Weights of a small GPT-style language model, trained from scratch on English Wikipedia.
Size: width 512, MLP 2048 GELU, 42M parameters.
Architecture: LayerNorm before each block, no position embeddings, biases, tied embeddings, ALiBi.
Training: 900M tokens, 13730 steps.
Each number is 200 + 40 x the weight over its row's rms, rounded and kept within 0 to 999. Layers, rows and columns count from 0. The size before them is the row's rms in percent of the matrix's.

# up: layer 8 MLP up, 2048x512, rms 0.0354, rows 239-265, columns 384-511
# down: layer 8 MLP down (transposed), 2048x512, rms 0.0375, rows 239-265, columns 384-511
up239,089,209,201,157,205,104,254,136,239,154,187,242,274,238,180,215,216,240,167,216,147,244,191,239,209,196,123,130,150,238,139,255,187,160,225,191,216,160,209,233,233,192,209,140,156,186,123,185,223,196,273,172,185,203,207,153,150,148,152,267,154,180,205,252,275,113,186,224,218,203,205,196,161,234,211,243,187,217,91,255,185,165,146,121,194,239,240,187,140,186,113,165,195,220,219,181,242,172,205,140,179,156,181,254,279,205,191,251,127,258,248,148,238,166,273,173,157,140,171,245,178,129,244,192,219,231,205,220,196
down239,095,219,190,245,155,140,168,204,230,201,184,208,191,248,143,176,152,227,239,184,219,179,196,115,112,164,220,207,205,188,247,184,237,285,167,189,224,174,177,171,165,258,218,212,148,203,205,200,217,230,246,174,197,210,130,235,320,250,210,134,236,198,171,273,137,181,210,260,215,194,211,212,191,242,175,152,245,210,198,161,179,195,257,298,106,131,156,206,255,199,232,230,278,259,228,222,233,219,242,123,204,193,213,183,227,220,125,235,231,187,204,200,174,266,147,198,275,193,276,205,168,202,217,175,245,187,166,163,165
up240,093,203,205,197,227,155,86,302,259,176,140,267,201,152,206,263,183,200,140,205,180,179,187,217,222,172,145,271,209,155,191,214,192,213,234,215,204,191,172,222,214,209,150,172,150,210,199,251,173,244,213,132,262,204,201,202,198,192,179,208,275,213,182,219,213,221,229,349,153,256,130,219,221,204,219,201,159,188,74,219,247,278,152,198,163,222,231,194,111,181,197,177,182,201,199,183,213,199,187,237,182,224,175,225,224,234,224,218,168,182,142,165,255,202,132,205,208,189,210,231,184,201,238,169,224,190,176,224,264
down240,097,224,199,216,209,182,208,133,136,222,223,167,198,169,187,175,223,209,220,243,120,205,160,212,170,258,209,199,203,149,212,212,185,107,149,246,188,196,223,175,173,193,193,187,134,200,226,222,162,219,142,271,184,156,251,228,175,219,228,169,236,148,172,205,166,187,167,193,249,191,141,189,182,141,121,218,189,186,216,159,140,176,202,208,184,184,241,253,236,183,153,215,153,270,217,209,183,175,77,103,205,305,109,198,182,176,244,157,180,177,171,266,277,161,215,232,200,179,224,241,128,243,217,185,236,202,254,215,268
up241,099,186,180,255,227,248,160,244,233,229,162,258,199,258,198,165,174,141,129,164,175,192,209,134,156,171,257,252,219,197,148,227,213,218,264,208,147,255,183,155,214,122,161,176,157,245,204,137,213,148,277,161,216,217,262,195,159,181,254,157,139,236,209,236,267,232,205,179,234,263,181,190,144,247,132,224,196,159,217,152,210,229,171,190,150,203,174,150,238,219,173,285,176,225,186,223,244,214,208,126,220,179,229,237,167,199,262,248,257,150,218,285,239,239,185,186,234,162,213,200,152,271,196,229,143,169,262,217,204
down241,109,165,246,170,168,293,159,193,169,208,178,181,238,253,192,253,174,192,191,193,266,166,171,227,175,202,207,211,222,185,231,209,223,219,154,185,214,223,115,177,120,206,195,159,206,182,213,178,183,153,218,227,211,220,175,210,193,230,181,147,229,194,193,258,236,136,214,220,219,212,234,179,206,185,169,215,194,213,133,190,177,144,207,258,176,199,232,246,158,159,187,194,208,262,235,229,200,134,283,199,252,220,203,281,130,219,167,254,208,146,203,181,175,272,123,321,152,166,146,271,202,215,167,228,131,175,143,245,177
up242,095,195,256,202,211,208,208,229,258,220,264,130,260,158,162,287,185,266,203,195,207,188,181,233,179,174,143,184,180,233,206,196,262,245,251,223,195,306,235,136,209,184,227,161,229,196,225,225,157,118,177,172,153,201,156,223,138,150,171,187,211,223,218,190,211,270,192,199,196,217,132,245,197,236,119,228,198,187,215,211,202,158,234,252,149,182,198,113,157,175,193,180,205,188,114,112,155,282,167,255,125,221,275,228,240,175,199,233,143,214,225,214,170,232,260,224,122,192,134,182,209,197,239,235,179,225,223,150,180
down242,090,209,174,279,180,198,225,264,210,169,189,226,136,207,205,208,236,192,133,243,186,250,173,121,238,162,194,153,187,129,137,178,171,198,221,227,251,238,204,262,229,135,277,235,139,268,196,221,250,133,184,185,169,181,192,186,217,242,240,99,184,251,216,274,127,163,193,197,194,120,166,171,190,202,152,207,181,191,96,236,179,190,224,232,154,211,193,221,214,236,162,226,242,206,189,261,174,206,198,173,226,228,153,95,234,197,152,195,218,224,245,253,182,134,86,147,188,85,192,244,129,159,144,151,179,248,194,172,213
up243,103,152,212,307,164,169,234,229,185,186,205,188,185,235,103,207,153,240,192,246,198,84,188,233,229,204,238,115,245,220,203,226,209,231,234,203,276,211,201,165,273,226,240,143,246,211,199,196,268,218,276,204,159,251,127,244,134,202,200,186,282,206,221,267,251,182,239,232,226,259,83,218,203,210,236,155,242,221,108,163,175,190,216,213,94,207,235,241,257,232,203,240,210,204,171,210,213,218,208,238,202,172,175,217,186,197,175,246,179,194,213,197,184,211,168,233,226,185,216,105,152,256,144,161,236,146,163,150,197
down243,089,262,191,125,263,236,192,168,211,200,222,222,243,158,276,175,243,204,216,172,219,269,219,151,180,210,151,280,175,198,172,209,169,204,201,185,134,156,187,288,117,132,169,197,185,217,178,232,162,212,111,241,200,177,221,199,275,174,185,263,139,182,206,190,226,206,181,132,138,135,272,192,203,109,143,209,189,179,262,239,239,234,189,170,324,208,205,144,147,176,216,167,163,166,280,181,148,203,201,192,193,221,253,247,252,196,216,158,217,219,204,204,223,149,203,140,133,215,209,301,198,170,258,219,194,201,213,256,217
up244,105,169,195,160,236,223,250,233,199,213,136,239,125,202,190,219,272,250,145,216,206,167,183,256,114,262,238,194,183,220,155,256,197,183,207,158,190,141,235,192,208,203,161,164,150,208,187,168,204,241,232,257,161,176,234,210,248,153,210,183,204,135,222,189,186,224,237,239,173,255,213,231,214,220,229,100,183,199,239,154,275,245,170,197,178,311,202,275,182,226,241,266,216,202,175,205,205,167,243,218,193,155,259,152,188,102,175,234,282,174,251,161,218,128,211,144,123,227,247,220,168,189,183,163,190,160,163,264,189
down244,104,256,240,248,219,255,179,152,165,185,240,278,269,213,181,243,247,228,133,191,209,211,202,139,172,243,235,239,207,162,263,234,160,255,228,262,139,172,144,188,255,262,206,235,178,146,209,141,236,219,153,210,182,203,266,232,223,202,183,183,197,131,150,154,193,247,228,257,172,188,262,165,208,152,214,227,244,199,236,168,192,190,220,205,217,189,214,177,152,225,223,198,254,161,240,127,239,226,161,172,173,211,194,189,210,271,216,163,231,174,212,224,197,186,224,277,216,189,203,227,173,177,179,124,215,205,155,200,211
up245,100,206,258,228,196,179,228,178,288,190,224,284,157,158,194,202,261,270,192,226,175,187,244,213,132,111,173,183,182,120,200,228,234,142,233,215,275,152,203,191,175,153,229,145,232,236,196,255,188,269,232,227,225,235,189,170,143,203,225,180,242,212,195,231,186,179,147,203,170,207,204,220,169,205,204,151,191,241,140,246,242,201,190,233,189,236,151,252,211,134,146,105,231,143,194,255,249,193,210,222,203,156,186,262,218,196,233,231,124,222,184,185,243,136,198,212,156,188,155,188,186,226,222,210,167,202,150,135,196
down245,103,256,152,140,252,215,189,182,175,202,232,175,251,194,229,271,185,268,170,190,157,198,178,164,209,272,237,190,191,214,155,228,214,222,183,224,201,153,204,221,229,160,220,225,221,192,310,227,248,155,125,162,205,182,167,203,148,166,174,117,136,131,239,160,188,302,274,250,215,206,119,200,187,201,177,191,133,120,184,231,235,160,189,205,206,194,255,231,341,164,222,200,233,164,225,144,151,212,224,223,198,223,251,159,228,168,236,216,170,146,196,185,177,175,254,148,217,215,227,240,186,199,222,168,158,230,191,225,161
up246,099,199,212,192,195,175,150,301,236,149,133,203,160,152,217,263,219,199,181,220,143,153,157,267,243,230,183,178,276,241,206,181,222,192,224,224,266,262,213,197,165,225,243,247,214,268,218,224,218,220,233,117,181,104,187,240,168,229,139,192,184,231,156,232,219,168,173,271,222,188,137,159,138,225,199,205,179,171,109,193,222,176,205,233,184,152,247,224,198,202,220,287,255,149,129,202,232,238,222,195,197,149,144,217,231,113,277,246,172,187,186,164,215,174,205,250,176,176,228,240,246,227,248,218,241,170,197,192,209
down246,096,257,165,270,170,212,152,246,199,234,264,252,286,189,196,174,140,170,201,215,211,171,207,173,112,195,239,216,235,303,187,181,209,238,183,204,88,200,232,195,196,202,188,124,217,212,205,228,180,174,263,219,161,212,184,138,169,207,166,190,306,150,197,215,236,144,278,205,205,236,207,222,192,233,154,182,148,130,176,213,151,199,207,168,314,172,156,204,144,224,234,164,195,245,144,225,190,202,214,206,195,184,211,272,123,189,196,203,196,199,236,196,212,210,212,154,209,234,171,193,244,244,206,232,196,223,216,240,167
up247,101,165,215,235,190,170,195,223,204,310,227,184,220,217,221,172,215,210,196,222,252,196,210,280,206,186,180,209,192,223,221,223,202,151,240,272,220,222,257,232,160,241,125,165,220,225,213,227,144,220,127,185,228,183,213,246,137,291,147,259,188,190,191,249,225,159,131,284,175,227,192,161,168,295,221,200,233,260,140,318,189,227,157,210,210,178,175,141,218,236,194,262,265,194,97,154,194,225,198,220,178,126,233,231,162,188,96,304,228,173,240,205,218,126,223,265,161,218,220,219,209,231,223,164,242,225,209,174,202
down247,111,229,137,220,198,229,208,178,227,221,253,221,131,228,237,246,99,165,152,176,151,176,252,156,223,239,196,250,125,178,206,165,219,234,277,229,115,246,216,232,219,185,188,186,205,200,159,179,201,208,145,241,188,195,229,179,261,263,211,194,141,197,265,141,220,216,251,226,181,133,216,165,209,259,230,198,67,164,182,210,177,203,139,279,237,176,221,202,239,218,194,188,204,214,178,149,167,201,202,179,187,202,253,243,216,262,197,249,187,159,229,151,162,194,155,174,221,177,195,160,164,194,252,187,179,157,224,184,261
up248,104,158,302,190,171,143,177,210,261,210,117,281,201,176,219,180,188,174,94,179,186,174,222,187,184,241,183,246,158,259,224,200,128,198,247,210,197,207,191,152,261,230,188,141,187,216,173,210,244,194,201,200,235,179,174,239,140,228,190,252,197,136,202,194,206,226,234,290,194,236,225,172,170,211,249,173,175,200,185,191,215,167,185,162,193,147,140,127,224,162,243,151,238,278,151,193,119,209,219,175,186,169,193,189,250,192,165,195,260,247,242,217,186,292,182,169,248,234,209,229,242,226,232,169,216,228,248,237,255
down248,093,249,142,167,248,174,193,191,159,201,283,184,182,227,268,194,276,179,208,215,218,199,217,209,220,226,254,240,228,218,175,182,209,210,139,220,145,177,202,211,115,192,184,282,201,179,161,270,211,213,231,230,127,238,177,197,214,173,229,174,261,160,287,159,169,238,207,231,237,195,223,206,169,171,154,170,167,220,202,299,181,211,223,170,191,228,247,250,222,169,338,248,189,212,194,241,226,235,246,209,227,162,183,219,203,235,162,171,216,208,119,223,222,177,184,259,185,175,151,185,206,142,177,189,226,161,205,131,232
up249,096,214,260,217,233,191,149,229,219,182,165,222,131,142,228,156,199,181,176,231,202,166,164,132,236,194,228,213,140,265,193,195,137,242,261,191,177,260,268,231,115,188,259,223,211,222,177,161,119,203,185,151,136,168,202,183,173,299,187,274,272,184,262,267,132,186,271,189,191,224,203,173,149,158,224,202,207,144,211,151,250,201,241,203,158,106,150,120,265,174,208,227,162,202,144,215,113,196,185,177,88,162,237,210,182,157,177,208,149,211,276,177,162,274,205,268,183,253,228,175,202,292,225,228,175,218,230,189,228
down249,102,190,190,210,238,195,119,181,255,232,104,214,171,210,235,131,197,215,262,211,187,175,203,208,176,218,143,228,223,157,177,228,239,149,165,235,172,178,173,150,175,177,174,287,164,260,200,185,214,215,257,158,223,183,200,195,221,225,176,191,211,215,190,152,184,123,154,164,105,172,218,189,235,206,185,207,201,211,166,189,210,194,161,123,253,203,256,252,148,216,172,238,198,143,178,138,210,140,216,216,242,179,219,177,207,243,205,202,177,296,265,174,190,202,146,127,220,187,216,178,194,282,179,152,291,278,232,248,164
up250,098,213,203,163,291,157,123,158,282,148,116,173,136,196,175,171,261,243,186,236,260,205,208,228,233,232,233,184,134,156,191,223,143,53,195,185,163,201,201,221,191,185,264,161,183,265,231,103,151,199,244,171,220,224,226,254,160,191,169,215,147,170,205,234,243,165,298,190,205,131,235,167,154,202,217,100,162,179,237,195,251,194,212,248,233,230,151,238,233,202,174,290,169,186,237,208,197,208,215,161,151,169,189,124,231,234,178,192,237,179,203,158,152,123,127,207,149,216,239,219,205,211,207,218,116,226,126,194,112
down250,093,210,211,202,157,255,166,170,212,219,245,174,229,267,163,248,247,189,191,134,259,272,189,171,184,137,221,271,226,203,241,198,205,284,194,206,224,134,202,229,128,190,168,138,238,136,213,312,212,246,211,247,191,253,249,154,282,234,140,230,173,221,206,172,171,207,253,183,181,203,214,227,173,238,143,267,115,235,221,164,122,207,214,207,212,177,183,187,283,185,165,186,191,175,202,197,203,223,248,213,192,186,152,237,175,217,187,182,220,157,186,110,189,198,200,146,145,219,186,275,176,163,193,155,184,145,193,202,209
up251,105,180,147,238,255,170,234,185,208,245,168,229,76,199,240,169,199,165,220,188,206,192,152,217,168,192,191,197,244,162,170,142,242,193,211,201,187,221,144,216,230,253,221,233,153,227,223,265,202,175,250,188,174,263,225,253,156,99,166,255,231,198,219,234,193,266,175,236,180,204,148,167,174,183,233,243,96,187,118,215,202,251,143,156,191,247,154,193,194,170,292,161,174,130,180,171,224,258,149,232,170,200,251,214,157,170,245,159,181,194,215,131,181,190,208,260,224,193,302,207,243,189,201,154,244,226,275,200,242
down251,102,178,138,206,165,236,206,167,196,187,181,230,221,157,165,245,131,196,228,245,203,189,219,184,176,202,246,200,194,152,198,260,284,249,195,259,254,150,198,186,194,228,167,227,203,150,187,224,160,218,189,253,258,117,185,227,216,154,148,247,299,236,275,219,266,275,191,260,219,193,205,186,164,166,235,172,205,144,158,240,214,263,165,215,218,225,165,197,186,262,147,214,222,146,133,203,197,184,210,243,193,181,193,240,217,192,166,253,174,188,260,235,215,254,179,201,273,233,141,168,201,214,195,176,157,249,224,114,141
up252,102,198,155,202,244,141,213,193,201,159,149,176,268,177,265,185,215,218,146,175,125,180,232,185,140,140,256,214,246,246,121,187,151,175,204,250,273,184,262,231,185,195,173,159,215,256,203,189,258,171,231,183,155,175,211,217,249,194,217,146,166,188,198,312,234,172,251,185,248,204,258,242,182,195,183,156,242,192,176,153,250,148,192,256,159,223,131,258,179,191,206,239,96,205,143,205,229,148,205,206,248,191,227,206,99,202,177,112,217,155,242,209,213,156,193,121,206,188,214,236,212,231,202,201,255,194,233,252,212
down252,102,253,203,202,91,142,220,197,184,159,187,207,166,199,167,230,232,228,264,207,148,181,159,171,205,189,139,209,190,186,212,177,228,237,243,218,221,188,182,237,178,223,171,114,199,187,226,298,114,204,229,223,184,131,212,167,166,159,293,202,124,207,187,173,176,220,154,158,207,183,260,232,180,142,284,247,140,191,233,260,189,198,102,222,214,151,184,226,282,216,198,219,163,235,218,216,175,210,165,197,182,207,258,147,185,206,149,217,253,203,159,208,244,161,176,216,273,206,207,186,245,228,209,146,234,176,171,220,182
up253,089,171,177,284,163,237,240,278,148,151,180,259,231,204,188,186,262,199,254,149,136,164,64,173,213,147,220,169,192,158,197,257,179,154,144,172,123,287,140,264,202,228,192,147,189,168,196,147,221,163,208,212,235,209,164,205,203,141,119,240,204,171,138,172,179,240,231,184,158,163,256,190,206,245,307,175,277,234,188,193,169,224,184,188,238,161,200,147,273,150,160,173,176,173,206,211,215,189,227,222,179,204,211,204,213,200,205,172,284,204,175,195,180,205,184,203,165,196,157,163,296,262,232,206,190,261,227,222,181
down253,096,177,225,228,194,225,200,120,211,169,198,253,232,264,183,158,204,215,209,224,228,148,293,194,217,204,202,236,169,167,226,187,168,163,225,178,260,163,190,151,223,147,190,191,200,208,208,178,232,211,224,249,179,178,218,239,237,221,281,226,198,223,194,217,188,198,173,160,239,260,186,202,128,198,153,206,151,163,278,221,212,128,197,146,202,172,266,237,212,223,150,215,200,268,152,205,142,196,187,179,245,206,213,189,181,131,201,223,128,220,212,193,236,163,233,200,247,154,239,171,117,225,195,130,129,150,133,161,225
up254,096,169,245,180,295,150,143,202,162,184,182,203,153,236,147,200,207,298,150,204,267,172,169,221,206,189,251,197,228,206,204,168,225,210,144,172,237,221,189,228,255,184,208,163,248,196,231,193,154,186,162,193,113,264,255,216,211,205,215,219,195,174,220,185,97,194,122,274,204,227,200,249,190,176,218,242,231,190,248,229,222,207,179,234,204,191,231,99,208,191,199,263,160,260,207,120,152,160,218,219,183,193,164,170,131,195,213,243,136,205,161,191,194,226,206,213,180,160,225,193,188,230,248,254,181,197,146,302,158
down254,105,218,196,226,210,131,141,204,186,248,210,136,261,98,209,163,205,273,233,169,176,223,160,191,113,278,195,223,238,217,189,210,199,106,191,195,189,287,209,176,133,168,266,209,161,227,174,109,210,225,199,204,204,207,234,216,221,250,197,144,221,201,162,179,179,160,219,270,244,229,117,79,244,161,181,124,195,212,154,146,195,162,150,182,129,209,208,182,228,199,227,257,279,149,232,143,178,175,238,90,146,217,208,131,191,141,240,123,138,177,196,276,260,156,236,210,172,203,176,191,202,149,204,153,234,190,206,155,185
up255,104,208,204,186,167,204,193,122,192,229,217,314,212,185,225,178,182,245,176,205,248,120,188,129,178,303,219,200,177,169,195,230,202,225,197,223,201,170,275,239,223,204,142,167,167,195,212,234,86,227,189,190,227,169,259,245,206,210,248,211,210,195,223,157,253,247,165,211,192,232,179,250,194,119,206,290,181,206,139,209,187,246,241,130,145,168,156,135,245,259,182,122,259,147,257,273,213,153,128,220,178,208,253,158,150,223,235,192,205,206,251,160,167,173,223,249,169,171,171,122,158,228,195,212,186,232,232,200,251
down255,104,219,167,182,278,246,207,160,208,136,130,206,173,196,226,174,184,158,188,232,216,208,144,205,212,201,225,219,246,219,115,210,138,145,126,182,203,217,205,198,235,206,214,169,146,159,269,224,223,177,303,180,107,209,230,233,205,197,225,210,138,182,234,244,208,159,168,188,165,163,189,190,240,217,179,177,292,242,178,194,216,186,256,256,211,255,239,221,270,114,161,266,243,212,287,233,217,215,186,172,173,284,236,263,220,81,168,212,210,236,209,168,219,156,263,177,144,189,244,194,154,210,181,209,261,176,195,235,195
up256,089,196,164,116,222,196,156,236,220,209,263,197,200,239,248,266,230,214,236,188,131,189,228,233,274,253,244,267,210,147,243,272,188,223,245,174,218,197,153,185,235,126,190,122,199,185,210,190,184,220,198,176,235,259,262,331,270,125,221,242,271,199,157,215,239,225,218,213,161,173,10,236,240,155,154,199,190,163,137,228,206,161,201,244,184,192,209,191,233,178,167,159,205,268,194,174,212,231,144,192,159,140,215,216,208,164,239,163,176,235,193,153,213,195,173,222,211,214,182,132,172,214,170,181,218,198,242,187,208
down256,094,194,174,243,203,155,203,195,214,194,167,208,240,187,240,216,226,170,181,196,204,142,211,180,99,167,193,186,143,229,155,145,221,171,181,188,160,236,243,245,215,147,179,224,201,205,193,215,207,171,154,247,112,176,124,147,160,232,210,108,180,246,172,206,207,149,101,224,212,175,260,117,211,195,212,172,219,269,203,177,226,256,214,130,163,134,162,171,206,194,222,223,214,185,202,242,161,146,219,173,206,217,125,203,196,187,195,276,250,242,166,251,229,154,206,184,158,211,207,231,225,168,235,224,123,229,199,209,197
up257,098,171,256,252,215,256,200,164,197,238,173,203,221,159,227,222,175,143,134,248,190,156,165,189,184,162,177,121,256,203,180,240,193,170,162,180,164,202,164,293,275,276,237,166,164,195,174,236,215,195,236,201,176,171,214,199,188,284,161,255,98,180,206,239,194,121,265,209,178,261,184,221,192,171,147,229,226,149,172,251,226,188,170,178,206,247,202,181,235,132,184,230,222,139,239,234,130,192,216,196,115,102,219,252,133,236,210,243,240,179,258,231,130,250,246,145,160,171,148,135,248,221,288,291,219,160,240,249,232
down257,094,231,135,151,196,183,203,245,167,267,225,210,165,213,176,188,224,204,262,189,141,241,124,213,224,193,163,290,243,233,235,204,207,246,239,176,182,224,203,197,185,243,204,221,262,297,253,233,147,110,147,247,207,245,265,147,203,137,298,160,251,208,201,223,196,266,214,192,209,186,224,184,199,148,177,162,196,203,157,158,230,178,197,200,223,256,94,195,212,191,176,168,150,270,171,129,190,223,202,270,189,267,199,222,255,128,169,165,194,145,133,176,205,198,178,291,157,233,189,233,192,219,206,102,186,163,184,236,139
up258,105,288,228,229,191,230,217,189,217,274,85,233,146,179,136,208,268,179,212,235,157,150,203,213,236,175,265,262,176,334,270,235,190,215,179,195,261,219,164,208,212,239,201,238,167,244,163,248,171,207,239,215,166,144,169,282,185,233,247,205,322,203,272,222,241,194,195,219,179,226,154,140,182,151,161,154,138,211,182,140,208,177,139,167,193,185,220,139,199,209,193,234,170,189,161,243,111,155,155,178,240,173,156,211,196,70,264,217,228,181,201,249,194,191,241,173,195,126,223,131,195,190,225,210,271,200,228,206,194
down258,096,281,235,242,176,192,232,152,211,212,171,288,199,169,247,259,174,210,206,182,238,180,179,186,190,129,205,232,255,181,108,238,227,241,236,201,197,190,234,242,128,167,127,195,184,152,238,236,208,175,187,181,232,167,170,191,223,276,215,180,175,259,226,154,173,341,154,264,136,215,235,212,223,190,147,187,247,243,231,168,223,268,258,247,200,171,185,173,172,201,199,177,124,177,280,169,154,217,211,203,205,157,186,164,209,266,250,208,187,181,215,195,220,257,184,188,237,190,211,311,161,196,222,122,134,126,179,260,254
up259,096,195,174,222,205,206,211,199,152,232,231,217,249,126,204,245,234,244,245,236,187,204,169,224,157,182,188,168,176,246,183,186,248,127,184,222,192,180,189,184,232,271,118,142,164,268,205,137,177,172,146,169,181,178,201,210,195,227,180,217,238,165,169,186,301,240,190,258,198,213,206,176,237,181,219,204,230,185,224,279,210,168,267,224,240,194,199,180,129,263,235,185,214,190,171,237,172,249,180,217,192,212,202,156,254,181,195,220,207,279,211,233,186,221,162,237,81,233,164,175,178,251,251,241,272,171,206,187,218
down259,100,164,198,165,251,140,212,281,200,184,169,248,168,220,262,132,179,233,188,150,124,285,199,262,214,216,204,152,235,115,192,225,231,197,176,135,246,253,136,203,199,226,156,243,196,182,157,218,223,212,230,167,104,222,221,227,254,204,208,201,208,252,222,224,135,225,187,221,234,227,251,211,225,234,143,196,190,191,131,167,154,171,133,201,210,217,191,241,176,161,240,238,150,136,242,164,216,246,223,200,146,218,201,202,209,163,165,308,186,188,133,135,262,147,329,200,259,181,179,182,168,162,190,156,167,239,160,241,169
up260,095,249,224,190,225,165,202,177,206,233,207,186,210,203,121,267,165,219,158,246,137,168,189,188,157,187,236,214,155,207,199,134,206,251,197,210,207,153,218,215,216,172,204,213,98,165,194,172,228,170,236,194,180,246,108,280,182,201,227,203,248,211,173,229,222,166,286,254,236,193,218,202,155,233,179,226,186,183,207,289,226,143,279,140,100,253,166,204,172,224,175,234,209,206,161,209,213,203,223,163,169,211,232,213,208,144,234,154,174,250,238,226,206,256,288,185,197,218,199,237,165,210,221,213,238,266,281,180,181
down260,097,261,201,120,167,217,124,198,219,97,163,143,224,199,254,151,216,143,185,232,238,222,204,207,190,102,235,211,204,189,188,239,159,281,206,237,205,222,264,282,190,119,211,180,204,205,276,208,146,117,157,201,211,124,227,180,210,189,185,131,197,214,237,160,182,251,113,248,224,180,184,202,237,194,217,268,160,176,197,197,235,214,261,189,222,147,166,237,163,162,185,159,259,120,233,234,217,207,156,248,217,215,168,211,181,248,208,190,168,196,207,197,221,190,111,286,276,214,227,266,180,139,125,177,235,199,207,176,233
up261,098,195,259,249,207,175,220,239,226,137,113,250,186,187,286,244,186,261,139,257,194,133,217,197,205,283,178,193,220,224,146,171,182,164,223,178,145,192,214,206,238,198,214,193,140,189,161,228,213,216,202,190,198,161,274,152,140,186,192,218,273,236,253,183,182,253,313,241,194,276,200,249,194,158,167,235,145,153,203,154,189,174,115,167,158,214,239,241,201,162,155,195,205,172,217,158,157,220,199,197,153,192,197,167,177,187,105,279,252,234,201,226,249,245,236,215,165,222,222,184,216,191,278,201,208,211,206,204,231
down261,092,185,182,232,298,235,188,142,230,213,270,197,207,112,132,188,161,149,134,199,238,48,214,178,154,157,167,197,208,271,241,169,264,221,197,182,208,179,251,214,190,202,177,229,205,145,161,187,183,205,136,249,191,303,266,173,195,222,159,194,173,293,215,123,182,215,174,193,211,232,218,237,217,247,249,158,216,206,106,246,192,187,218,200,130,166,182,151,151,226,229,268,160,110,206,258,140,164,198,200,249,260,225,263,205,229,195,209,179,237,205,212,227,228,188,175,246,216,110,216,221,138,198,165,182,154,213,223,182
up262,103,223,193,195,204,227,144,273,219,181,105,178,190,112,179,164,239,217,177,227,241,204,222,214,195,179,258,210,245,173,292,198,168,151,152,204,113,178,200,210,161,174,161,157,161,194,174,207,193,206,151,120,236,191,157,180,173,202,250,223,128,163,190,214,230,156,203,217,203,266,143,228,191,214,190,209,173,211,92,206,192,246,197,203,244,214,182,212,280,190,232,191,259,197,54,171,162,150,176,213,232,219,160,235,133,163,201,273,133,171,214,162,169,175,223,182,175,206,210,146,131,251,234,195,119,188,187,206,195
down262,098,130,162,187,183,182,222,216,224,206,224,226,259,267,208,139,198,150,238,143,179,116,94,186,218,241,235,219,180,222,186,188,285,226,179,230,247,197,180,186,226,256,197,273,269,211,231,180,188,160,252,197,205,155,152,244,234,210,238,207,226,200,213,206,148,222,188,264,197,191,234,173,244,207,164,131,256,150,187,167,171,179,234,168,274,214,259,214,273,192,223,196,139,161,177,152,282,215,295,285,222,214,163,169,149,215,180,156,268,223,175,190,262,250,217,164,240,125,217,154,262,186,170,186,211,222,186,197,185
up263,099,206,214,206,225,232,177,182,171,227,176,249,207,204,221,176,137,192,144,146,198,189,189,217,178,229,315,252,314,195,166,198,178,181,119,190,192,184,175,207,172,211,196,195,217,272,230,185,175,164,127,163,193,253,200,227,236,266,237,200,237,193,283,186,224,241,196,222,146,234,179,200,194,240,194,232,193,135,163,200,166,246,173,123,234,270,157,205,262,205,179,139,196,215,180,208,268,153,197,146,183,178,218,242,188,184,224,205,95,262,238,195,179,231,226,257,227,186,189,128,249,206,168,225,161,203,211,161,249
down263,098,219,255,137,246,147,131,163,191,159,256,230,229,229,223,192,208,202,241,247,235,155,230,141,187,140,195,191,161,197,218,248,225,165,183,267,201,167,152,165,194,196,225,302,148,238,206,182,286,213,256,235,185,165,304,158,172,191,189,287,182,179,181,182,217,163,113,231,251,191,196,170,177,125,168,173,211,154,202,188,199,157,239,119,208,204,211,168,211,192,236,231,217,195,207,275,160,223,163,187,199,277,209,238,150,189,154,135,256,191,162,228,148,132,223,214,157,223,191,157,217,188,169,196,172,205,234,258,225
up264,095,216,175,235,217,204,254,295,268,246,243,273,261,201,194,233,182,201,230,164,153,172,220,251,181,175,245,186,202,290,291,199,185,183,268,165,201,210,199,180,254,171,205,201,199,128,146,229,232,201,210,196,170,252,197,177,164,229,224,118,215,171,139,267,203,288,279,233,223,297,197,131,209,147,197,167,226,179,176,179,251,157,202,234,234,252,220,141,180,188,173,246,188,164,243,143,126,212,128,216,180,193,151,192,192,237,269,220,231,229,265,196,331,192,293,216,147,210,108,222,245,185,205,146,236,233,167,195,232
down264,101,237,174,194,209,158,156,223,210,216,207,188,160,209,249,221,176,146,201,179,209,198,307,223,195,258,208,255,191,192,246,219,250,225,205,196,165,214,170,177,199,185,183,170,186,133,163,104,196,221,93,284,222,250,212,186,136,143,177,194,220,185,227,166,256,194,186,220,197,177,214,136,174,244,197,211,188,220,129,151,232,198,159,238,237,235,343,251,238,233,241,194,195,191,206,273,185,222,186,237,249,203,243,256,138,217,199,212,167,180,182,223,201,169,195,110,248,205,210,257,203,217,194,200,121,202,185,144,184
up265,096,197,125,176,188,202,221,268,148,211,214,245,196,249,178,360,145,140,201,220,170,240,154,170,151,289,187,251,159,198,185,264,202,190,267,164,146,189,180,204,277,171,186,199,173,224,149,184,127,224,161,136,240,230,227,132,219,177,215,259,176,261,205,201,223,179,251,179,201,251,238,229,130,165,162,190,194,195,194,224,163,177,164,188,220,197,163,153,245,170,200,202,165,108,127,209,243,199,110,205,196,159,186,216,229,190,159,248,255,180,173,238,177,206,165,216,145,156,190,205,130,190,191,196,271,165,223,177,168
down265,103,170,138,191,212,207,239,215,242,228,172,276,180,205,230,169,239,165,193,206,103,110,218,212,194,120,225,247,279,216,140,268,216,166,257,208,199,128,223,230,194,193,173,233,176,121,227,223,175,242,156,258,100,170,230,223,205,130,125,177,148,142,175,131,197,224,232,205,276,177,170,219,155,263,233,131,187,213,176,211,157,114,265,212,212,214,238,245,145,259,207,207,212,168,243,188,151,207,182,210,220,192,170,161,230,189,232,260,134,160,154,189,174,247,221,167,243,172,207,174,129,292,206,273,159,199,207,185,215